{
  "n_layer": 10,
  "d_model": 96,
  "n_head": 3,
  "n_kv_head": 3,
  "head_dim": 32,
  "d_mlp": 256,
  "vocab_size": 4737,
  "activation": "swiglu",
  "norm": "rmsnorm",
  "norm_place": "pre",
  "norm_eps": 1e-05,
  "positions": "rope",
  "rope_base": 10000.0,
  "rope_fraction": 0.5,
  "qk_norm": true,
  "attn_scale": 0.321,
  "bias": "none",
  "tie_embeddings": "early",
  "parallel_block": false,
  "extras": ["some layers without attention", "local attention windows", "capped logits"],
  "init": "trunc",
  "init_std_qkv": 0.051,
  "init_std_o": 0.0114,
  "init_std_up": 0.051,
  "init_std_down": 0.0114,
  "init_out_by_depth": true,
  "optimizer": "muon_variant",
  "lr": 0.00794,
  "lr_mult_o": 3.0,
  "lr_mult_down": 1.5,
  "beta1": 0.9,
  "lr_head": 0.00636,
  "warmup_steps": 0,
  "schedule": "wsd",
  "decay_fraction": 0.766,
  "decay_shape": "linear",
  "final_lr_fraction": 0.02,
  "batch_tokens": [8192, 16384, 24576],
  "seq_len": 512,
  "doc_mask": true,
  "train_tokens": 154300000,
  "steps": 9513,
  "dataset": "wikipedia_en"
}
Each number is 128 + 32 x the weight over its row's rms, rounded and kept within 0 to 255. Layers, rows and columns count from 0. Numbers have three digits each. The size before them is the row's rms in percent of the matrix's.

# layer 4 attention value, 96x96, rms 0.224, rows 0-95, columns 0-95
087:149143125131111141083080102096169180173143150087147135109073134164173054097134136124165166141075132121108106100103167173150162086107165199083162185062129124130125110125138116121144136193150101182120169109152045134087138084132133126181143159160091117125135108101100128126150105164093148101
093:167106157107130120074072114126100189118159133156150144083114088146159122170112127123103119123185125122107138078124128146059097126098126144124091185123141164168105095086096069159124127133044076142114161058151121184161152124122088091169126112167150090173167074128084111107123157155135145080
085:098085067131119154163077117132088102108200087167062101146153102120089175163120115153161177112123132112091161101157110118142088116075091098138125175173158137091124128097091123113193100112172111138149063105087117172144179169122162095115099146133108136104131068105100176164135133163117143178
078:119148191116142100070170101122136147089068145140084107107201138097118108158139089148228171100174133147155157166157122138086161185041074117141115153133165152089128057168117129128115129116115174111154110160164119159123135082122140079131135114147162186109087151124136111141126147125148132127
084:087168168161218204141058113120132126103135157084090107162072127105129132145158088141089122154086158108090128139119142067117072159104071130150160136143201139111139106165137102071109150118128161143143117092134117183165096171105131145176140121115173151135083143123148107135070106173138133158
074:169094145132133121123177137211108150158101125139120091113131088158099086123160135129116159133105085117135136095086105057139124185136203147110134158098100087122131159148171085138153095138171137090107110159146167058085109152178147093130158110141070177203121113094074152187131098098111122130
087:051129099111069096088101088131070099186153109156096193108162117095099116180184109115142116144131146153143142145121142087160096162131160085135094053123155116148174157109147190113120122109110132147130100151100145127074163128159124114120150070088176094099145116070121177174130138072102157123
081:096194130130151085076139119156175113117212143169156121126126126136125160082141142105070206118084122094182103116147113139198107118159136119159140128136173117156123149144132185134155100147091099093124106069157120116149112131106176062154079084123160140109106200139181116110084090158107130135
083:126126133157157169149085131148055174133084160081160087123145163102159192079138112109076179117109066169096154118126149121143143112122112146079156102141081112137155136117138112144073141087114125106137132115175145148059141111049156122104173109090104196063184129147094139126125094162156146148
086:080175158127107138099093138143085153129146152130147085118122154087084138127090117157109139112165149161124121143126158135178100131188102071118133129124210137132113053148138163123100115065168128137092103188132120068081156147115093032119108178164120146128149205126084110118107126081118094129
096:135113068131136145139183150145137160117149173106145123130167086095107143155112148145133141089212113099104157084118063161134188201128108162076098118138163147216173141126142111116127103137163143120103123164068182091092144169128136110095124124119099105145095167069101183117172130149076127121
080:097143124163117172144102094148125128108156090134160067142145159087120101101153137106134106072125142226124065111113113085146116140160134104182160150120147185118133147133126106129137110132198137104153137166113117095101086013142138110118108153140196097143158202128138116146095144151154109191
083:143127176159143157128170160123150156164120179123195154105111135128138162191154163124132117123163109153147157142153144136145125132164185162174107141115161059173105073117116134116186140156133112171122142124134137223093048146122168156119113195141175137105089105120140173118056180108147130131
088:130152148181155105125152138107169098137120156186113146096165095120151174143134124194134116163153113129160098162133157221083099216160121130122104159148110092099093095110154055186104112140154137153140115095132134078144126158100124078155124185166105110116129146132134117115162073213118155102
090:153159142142086086084088123195179139126160134132131127132145121149110136127125111042193130112183120090132161086086154076117171111113131146200123073113162080116113110096145113129162116109152083149122198120185129174195163136083093118139169142160149089099155172120171137110111122093112159108
085:131137126131154059157084114136106119141117133128091099118179120109159097131115122047097078158125135136137121107135148065143164118172117098121133098169144131102095109120100164127168223103149118106115075104088174175198150087138089061126095121102126120167168078121114068087117067121151120157
082:200096128111143077112140123131122167164184101151110115103083123159159118142161115105120141149109111123108121097189103140170105163162137044140157127151118114092091099105166104145126094129152129151231145200128151084121124140119135111177127160090063147112157187135160166086171115164101157176
080:118160159148069203154145208123074071133141141207083114106093157087141109128161099133145141110143149113152098098147111179157117166113085155058145122148197146119099134160083099103117140170132145147154118131143197109143080181119104098122162079160110129114120111142128148160113107150074082132
087:138136134072145087090125163123169098129205135164074122125107131132199144172086093092096141151100123137127131149159133124190079107085093088168144125178176104143171155125178107121122179128102105149117093174113100169164148125106187108113169108052168072105129112167117108132130150163078129151
082:099066110107058116148134116144040101088204155094190107075188060134081148082131141104103170118123112143126124123122148121125099133143105093155068114123139056152142118107117179092153132095105123107114146161128118159181134187115089186073149102108107148138079156105140121121140139136125123147
081:087167126133162223179143098137185141127123094150140162152084138155131177138106175132121163157124125164119102100160093122097149192130149081132124134161115117192124095133106144152129052119126170064166152103112142189110131121179182070087173119112112107158118186117117126177081116117130105117
086:138118141122133063154102107140137095118204144126097129136107090112080101121120143118130120138130064084172053073151124111106178098145127072077196127080113095185136114135098128170144070177102115212142182104150167111135150123135111155131120128101104136148158163133118178071152129103111157172
085:159172111114152160107143159165154141136139154146120163126147071141147129164132078143166059103069138141160162182105149112138127092165107127115143137158176200118169075094124148115141163126214104187091182145151174158149182112132203117141117097207172140117136118134147129132141118100091110141
088:107104103134139132098154139147117114136099154080157187126100119134080159209156131146107144123128166151066085161090096209160127057059127096104168157106121065122119147115097144138172134147078154097153107135116127162176135124138105146139124111129168141174073172103111195167166126189142104121
068:105197137165146123079134166067148102079092084108155113151146180205156184118095150102154064116170102162202117111136159105134116119132142135077164151157152125096112095106183102127100104150103125144079117155118189129097129093163138189099134126194130142135160149125156139109167129152089167147
078:096187116163132115134073160139115176151079181129089148147224173155168125089111091079149092067066117150143090156118127139131146147113096115108135137136120135127150119086140148084141140115170180177134055109094144118126075114148116086127176117128114108148078118136098198106149108068153157142
080:137157104134116117176130147115123150138149152173094133117150094115145156186087152104138107134153162109140131174047140119120099118068130123089127076095094126114145143120137133121133073082132095113105132155102116129133088083143000081131129148153113090100090114073125085088107165121099089149
093:149136071084127149137118085096061157126177099195165138134103140163108110141132120125134091127106158095149146098140113096127149118124106076157146167151094127184133181131086089097151207109072156071142147086183050120147152113100078148085174156103138097150138165131128084102128160155141103080
078:107124106119164154217173119145082161132191108111150107117183080099084057118125138077088117116160156143092101169177117093157090073122157117143138113073109078135114108120105156106128166144107139134210115134114183134148161152088170097160123130111137115117156123101094098157086125143073097080
089:180137167157039137105102113135143125124193106139152129117120093118143108121116166128185173135082083152154065176173091144097112139111108151135127095106112165164135168108160171217160117126180177152162117140089096124182169133133105120119130125106167136130166071094161079143160079142155088127
100:169096123127145113113126099055122207136148066183120075129078154117117161108114159124161140142131136083121112140125176127125156131145104127102150132082137084114085135114137048144197108145101153132187161112182137118150150110143127228146169123133142090173170170194152151100117140133140089117
097:078094109093151115110151158133109097115113103117071161121137130179132112133174112169114155077065136146112157159148128149111048137154128190104158106153108115073162140159136115116094139160137182183146071084103091061101123167116160131069092113185135103094098126033132121124136149115164127145
094:189148164181078155066145084171078115147125184113151152129161137131170160078111115089143143153145120161146099102068179161156162130135182165119130156105174103182119146131194129125144153188105192108078099104143138123148117110086134088139169107134131107161093179200095118131111124128151139145
092:126100111147147149108116059177138125102137146156147133097128159150107132145083095109111098113108071120148124087152111145132103157111089125165084091149159130084132160144013125173109120125113142127148106128125076123106166077124099104091067146152169085107111177174187144125195037148124152116
090:093094102122118161125214082092142191209168147163151158102125099178101146115143128161124086150136140139171096169160136141116176156127108132119092061090067137077099118199080121102161085140145156121157138089089136093120135102118120174171116180142113141169099102158092126104100121142163146122
083:123157121055075110207089164206069127095117129150094119107102180083081123107140131104148142113129148153115129143097150126108086112065093115160129129176165101114100171119153138071075118183092075142167178083135137087181140115086132107158160111124085132152128144163124086138126115096091117130
088:084084077072083101090110092145094168126129141102089136162123103087151126135110106150165055164138120119155112125150150101124134091134079129146126091052132158196084204123036138126159105120111124140156100098075124118176143125159098111163122148145103099137113199143083093099103120144114167135
103:113126180161118158087085159158145163143120102139078220125101174153132090113169126174107123123072142100139083131161130162070164128151146080121138146167093087111148120120153163060165133152183139131154105165177093136119136156117178125156127121121140077122088193089175164165104097086141095099
083:117134112149169148106155136128071122060107084169155124098096093090089124167165095169137083147125103107138078135152094154107128129077102111132129077176147119128132127192090132136113139135182108139050120096097144143116175105145157162149143173138197120181167099205190085150091097128132100129
090:132182123172182161127109160126165142094189122101166198158127128177142058138128142101164163176146146156107128096085095156141172114101134158106184178097127112130124140151122146123106172112063109100119141097157181136067125109084091132106174081158122095110125033131127116094129128119097179127
094:184111160110101097119136112171109045089150143119089133191110115142101127090188102095121122124149228112091155135140153117173138056139133137147144116123131109132134112042110074130134167098139185175134126098155139170108115058098132157140188116108148099116102110138170124151106163114179144139
093:105130109140109172109156165102112091090151127164153146146133167103148086118165131103096089154130075113104136152127097168128128168117115126125202090144123100106152144048133112125134117095131090153158112107113162154165078187120067136128163096118145180074085140148128049141158123143030058118
084:141104133140132114124139146076111100125158088122169169170121187177167100126165083083096078099145109166129166134101141115114103076161094154085144087088111145118109118163069113147162134153142193112150172130099126136037102069175071150111081094124105112157172135134127136096092107174126069135
094:168131156131093102070095113147083181145147163066085150094124088135114126112111129160101149127108193133179081139135135132160126087121089129073155158136118106199136120153104139137174078176095148088108105149133153156152144113167113155158150145053022083152162123150141169094152090129143110122
086:168114119071146136113082144154153165126126132105166097154129117044138094100129160107153102142127135087072170102128062166130204145136191107142082080151113133138143153052092147087153150131078115167122168132135122113086102155110128176109130101108078110130196128114058192116127115130132161111
092:131184140123079201126177119128128119145130094087112194103099079179078067078193142079139148134133157162147167109132134101119103125207157126110091168143153108126165116094141111109068128142113113113122106164093115111159069170089179113105165141184146128123136137092122120196123137137112088097
084:069129118131147124154126167103200116156127179052124068102139069117134107178116150090083072083196134125162091088181132138172134099135148148094093122101135078141122145151129093139126079165158113161114183195096135154104095100161179133152127059123132105117112130116168115116121094160118136095
092:172188170158119114101080183170113144141120088096130124200187186109086103039145120155161095132130182162111123095137175117084142089104130138106086055146107160139157090128126160113179166141101151149134165174153149130154146123128151075131085121115111152175165138178137114139110118112139111086
088:196174070135178181094155131097097138122177073164154147134092133118109097138102151067176147121106150149164194144136155098123145084102145132115150107148160164154158130140105083109177109129112089124127182094212108157135121140112125148112174095154136084076124087140097154100157150079083104077
081:074056111124124106139168118089099149150129060135162164091155120132130135110167119116060106171068089143122048180068124103117146130136100121105081151137112118222099114075116129176180151194091112132190107142112164120156095149141121147152143169118131129166125139145089103120096145140103137119
093:143129175144096117127195126135124037151148162086047168126107106138172177111173134087156104167159166149180116069122139117093127158146082118109153099123135104178082160099114118123130148112203089114084114126101176094158105133147186140121127165117143175139163099131132134165175128108132175089
087:107163080148181149152161158118099151147132207118111058155126115138096105084100104070100117169142085159158062044073129088165108135126154126123135133138153102071111099106124092134133136146138112164171097148167102145187096104138148184087105106095102127115191100183102132154151112127120143089
083:182089070131185165105120080091120122183089147113122155106156109157128148143137111084125136201096098144051116118151170107112090154136129108126134171103164115121113045133041123172119141128073109147148138141129143125141149185133083076147158188133146170170153141179079132141145112153141120145
085:124156155130113131156066160144107056129109123095100074097171188144137100079166150119158106058131131127170101149120141074184167126152173142128137128114108109135153118142178113128086131109229145146130104156156134142111112069142100139161108158170120170201169121110147098092107099108163066129
093:093112176075136144112155166086236135169118133083092092098130121087142107100106145079112173124101076114166133168080146148148161154101123165136158114070131211134131102135106135143128153175124134124141133137112179080145153141071106134099181130096122124102091080108091162115070130137112090174
096:115101110094166111110111115114103166135100188159076083127139181173092132050151120138236131125159150153114144175148111148127110126093139109093134096141088141153151146209193093099085136138083098116088114131178138155107109138168102083104118121105114136133159089132118145153136149100104207094
085:141108116130174091180102112144095224098184171126067076132158101106124122136111118120151138099118088120114120137077148156137110077186125165138119137078156153090154167094145143124149126128139155167105139147129142154184149128125054140137111094084089086074113109136207067115140075106108174135
089:113202126128116114142096121186150141117122090094149154049112152174134107126124156134164142160102106097128130089099152120138143133162179061091129154172173062098160084141124177131132051088143087152174199103116131142140171064138116114142179107143130122135136067145161151167100109080112115133
088:102110119108126196101106120158115111126076137142114147163130069132053145148198166139143098115093228079126166128178107111116077105110101169136165190138118063145113141132124144090095134093153091146145117110145101092158097150043159133101140147098135107100110160129167143167107173102094114143
096:138174183118136118126142137112085103103132129158082082144153162114129130123138135189130114153136160086070145116168146127110118135175139087070211146112066130184103155037119090124118091110132177064127109119160131086174104134102121108175083166136142092153134156105159144133117060152090135078
087:170129081096150158057152153196173070116098044140124158158167138165124117119080153096152161159181092208081158132101121093129079102116133121114136120116150070148120115114120162094125116108153119080153136143124181100122140141101111128109101152167123190156158072108098160165152129125134109185
092:131181154150116135140115108128102126099111132129190086112145157113145153121128139131106111147139092056078084159092143188136140178170102162159053149168165099158147111062138156143144133093175127049121091092136113142156173101139138170169157101100178142165185097174094087176167121106134110112
084:121080102149120145115102163141112115147186184148070144149082114110142147119145127143103145150111182125121077096123125096173114144177174110106086131084119086142165142095116184132071079095169131135105184097121131096156184083125043116136137153052090088127179127144130143111149118062085122111
079:125145191122072077096071128090097099109111088141135142088175086061148127091130141075105101176118173093124120071153157102115182135146129117128103184086148131149120141109161146115163121199089147060118097173129197109128172132124071152146130132125112148114120095119072087106094139085144110145
127:190130147139184131099091130101143115149114151126131205097202137160118163113170123151056140086095113076133128195221120117104162081149142111141075104083112123156150126119131137153141077159129155165132109130103190143141152148074138126150080110134126076110131154110125129088075126133180080127
115:139098125152173145093054125123159089179132065121104114084124095118152138149110130188127112155118115117172077116104091139170140071113103120110122148068112101157134158216117152091115083105161074118135058127104163139126138076090121146119157052147090159154136100104190125092123101141091094129
118:128141088157086110154100122106076155111094132128150133138128070090111192174086127105059141085187155089147119133195082149100143138116133092158133184125094144117117160135186126122134066131110105130158059102153133172155148128102163159140090081116082125097075152094107084091147157059141125096
100:132132096175165134085187158123190154150169153111103165134148156107169118118135135094201115140121099158110174216100107135182118090143144088144160130114130171138112140189048158150124113093133116168132069155117127114066057126102131141141095156129119106118099130084074154139067106150128124155
123:130112140067177141101131197149148132188127167134131152089129149069177096098143148099143142121192145090084112148132160130059168148127128154114122145125162146116079120102087144151150134128138112172082155075154151083053097135131122115147119089126157133160125145136032128113041139108147168098
125:104143170110159124197150145136121163112087093163173089132154158065142140177143166152165136082125126112110146204108149224077147133080122151194134108101151159163155116160146131118122151175055099128080174168167159122132108127133085165147135112143153120142096154103132107106139180131093084144
133:119114133141126104117104132096148166075135174120052109120167187196119093092127100140130130092148152194110134150119143162163127096105103131132110093109091194168161118152117140165090125104136095065077139120127208098142177061107109104151066104129087075158134100145124117095131093107118191146
109:069113115058131117137092105171134143126119129126100122049142135105167127193083109114108129159154076098138104110054147140135089150197162161158088125101116129102169188106111133157105150128131130097107106141084139154171158131129122186093136160124149206130137160156127050164158120132100085177
130:171140139119149124159084117133113128146122116106124167088070134114061106147080125105085141114083086138130099128093151156149098125123203159096112175158198130117115108171126104221130171105101124150119120120124124112166139161127122125075113111097079021116157110160093119137095101112160061086
120:200180166171125167067177157156142105088174105074147189142143157156105135120114165110108157141163105153079161095183104132098112166110129099143106187142174089135165145078161153110105117095139100096144102136127149139120135165120139127134143117225116145117136056133137192142153091119112100100
118:162186109146174111089071166110061109149094153138110070113177141114109115103100152111146111199123134096121130153069150123162090169097127174093144137151088166138121160166173093097132161060157091164091081089117138149149116172121158180125175111123091115170162157151172162148117161138131090093
135:162079122164130090152117147101126085136126074148116123147113136065097145179110113149120186112132229149138118101133174108120102103137102164114111157070121186150110088124099124121137124141142156092122172206172199095064088111078143157052122171150103132070141114128156141118136133122098130140
126:121141117077125148095128205171098110117121122140161150129193137118149112138106161182113100070186114163122141061137122119118077131113127084144110155131123067125145130172084135131211109156120136060084184174091149121153144119180141157093075103155077170149184152103117151143100149122119088127
125:112154119140134164118073079128137153112104132092186124106131058141161101146139156162140130194140185160132121112127131150117141150089157127077202182170072149196145169094114122104167185108128107111108103153140157132094054219091136124153133128047132138136124166116131126114120124136103154158
128:099125113124081164094140145144052114100117129129174105119100134097080125100161111108179055164086081102089140161167162144140147098209114180159096114098131124080143067098146125159104121125127127133066119126135062171126150122108152181132146120122030107153115140120151102144062139135156125135
119:105147124106104150202108094124115145111075136172167071145176155132105139082106126129104126126092078093118112241184108114145133180098118139171159123090114119125135130145137084164084090100162159110118118097127162125113113075191036132122097146129154194185139138150137110128145126158127105122
125:143125186080115156143097156132106088174138099153166116149140166108078137150146150096095164087132128120138134170155122112137126118097101107167094051150117119138144165080101152127096131097167092212139114068097130062098120151119162087184160097081189096114174151135135105150103115118088055090
114:133080104123103123030171166053140132130147136109122146118135081142148113157137152042124090125124159150127116114156168114139115077098068152062156139065110144108113073103178124148163094107136137137107129116111114156154091096174078171144125116126078168122125118073166166110158147190146092134
122:054129115130119083151113113087118124114043142144163167079067141127147088099204125114044100136080129115151155107145132127107092115122098137086184085166087115144110145090114070176153133097114134131140187157093115132145126122180152116031126135147121120110109108147108150163158125124138090092
113:152124108106158052113104133099164171111062069093132128158142153131190148152159139146076099084106153101136103172095125144150163145093084141159147159173112164132148080105172116172201137053153143135110140126098132137169103103166162159134163079104168144138130126154165185108181178134167124133
130:192116116120090130132124160137184113147175141132138169155125084144160161121136103055128119126164173148141089146122153137145170136143188143099107153111157125127159109151154110146114140083171165105178133098139142197181149172126140126126131177132138199235145121139040111122094179108153096126
127:093082085142122071157089130099109200168152143147118137150057115140114125085171095157089141130123115129124084133086088149101110093086118084151113129137091101078144102163165164087131144155092120180234147094093100112199112176125103095152138145127139162092117115150129171088131116128084163121
117:139078135154138143089142116116139116124110129119085166136108094152146180129121133147164141093116112181078155149131104148132135187141170162120178179115067085100175068103092126140182214117136135083127127082154167090187128093142080125127176143156147104148115098207129159103086133069170115122
113:149158058155178184143166141120045112103115153130129122149153077124125193186061143120130159159112148112088102082122119128133143116144126111149127169131159139142157122076139123200130132128085163143086130123135114158136169101080122106129141101197216095131093116103070151180122127125090177123
125:149100092127159151130110173154129153120092143165147144135202084143116106076128101102126159104180145181163096106142138075129124099052093150166088115159136163114146103158154145129094154217090133173132142167112145150142121187144166100074170055104112144143130186183101151116144124156114147161
126:110082102149144170146112106162164121136116077123140115090133166143089072129059131143112083108108075158159126111127150077145165104128155160129070154060125156123181150112135099111161136187152113174111137141106110106133075139142101097163196185184178096143072168126174171117098114185136122106
129:106169126194114142143138149186139134127111075151164167127133153129131055131198107167114071160170161154126089138129121187071162107178152149039104117135139081109146120166077149132077116123135159133107187148118147144105102166131096146177141120121148105145119109170131075100205126097143118126
106:155122129102151097174123149133126094095116090150064153090135183150146218138054113155114139117165057172124148160106146105063062093091182106093175105089133129113128151163109117105150149129092126134209110120106114116095134141116152108100136164166097164173115098082136143100084128148102092119
130:101177144144141106118121121116095157137109135051138125126109128207148120155117122088154173075129122118126108077081141144163119128140102129128125101197171158105092060154171132143138081147138140159174102152130070163078057085184138147142117130190147077169143116094088119113154073188111122127
126:137161165137077055139111104168123171186112115099160094153151161080125153108107152164132130122141154168122161145140150116135129093151124076135123123139096116077095124155149157067154147153086160127117128143140113094109172151138163079170092209115088139184151124088073179117153098146225128172
114:166091097171130130112088155129149119190099174159102070083092116120152178135131148129113128077156112114069160126075111116180148116167086127139069099124159144174169061117109170148135130110173175115176171137093112104096182107133204189120152141123149113125184125099111162127147086097141128152
119:136140144163161180088102089123192156174079149102147120132149078122103102038119128128104073130092078140139127108087145127131116172202113121133108153129093132104172057124116152141135139123148088145105127125116142151153155174107195123130131130082055067138146166120168157107158131191135178163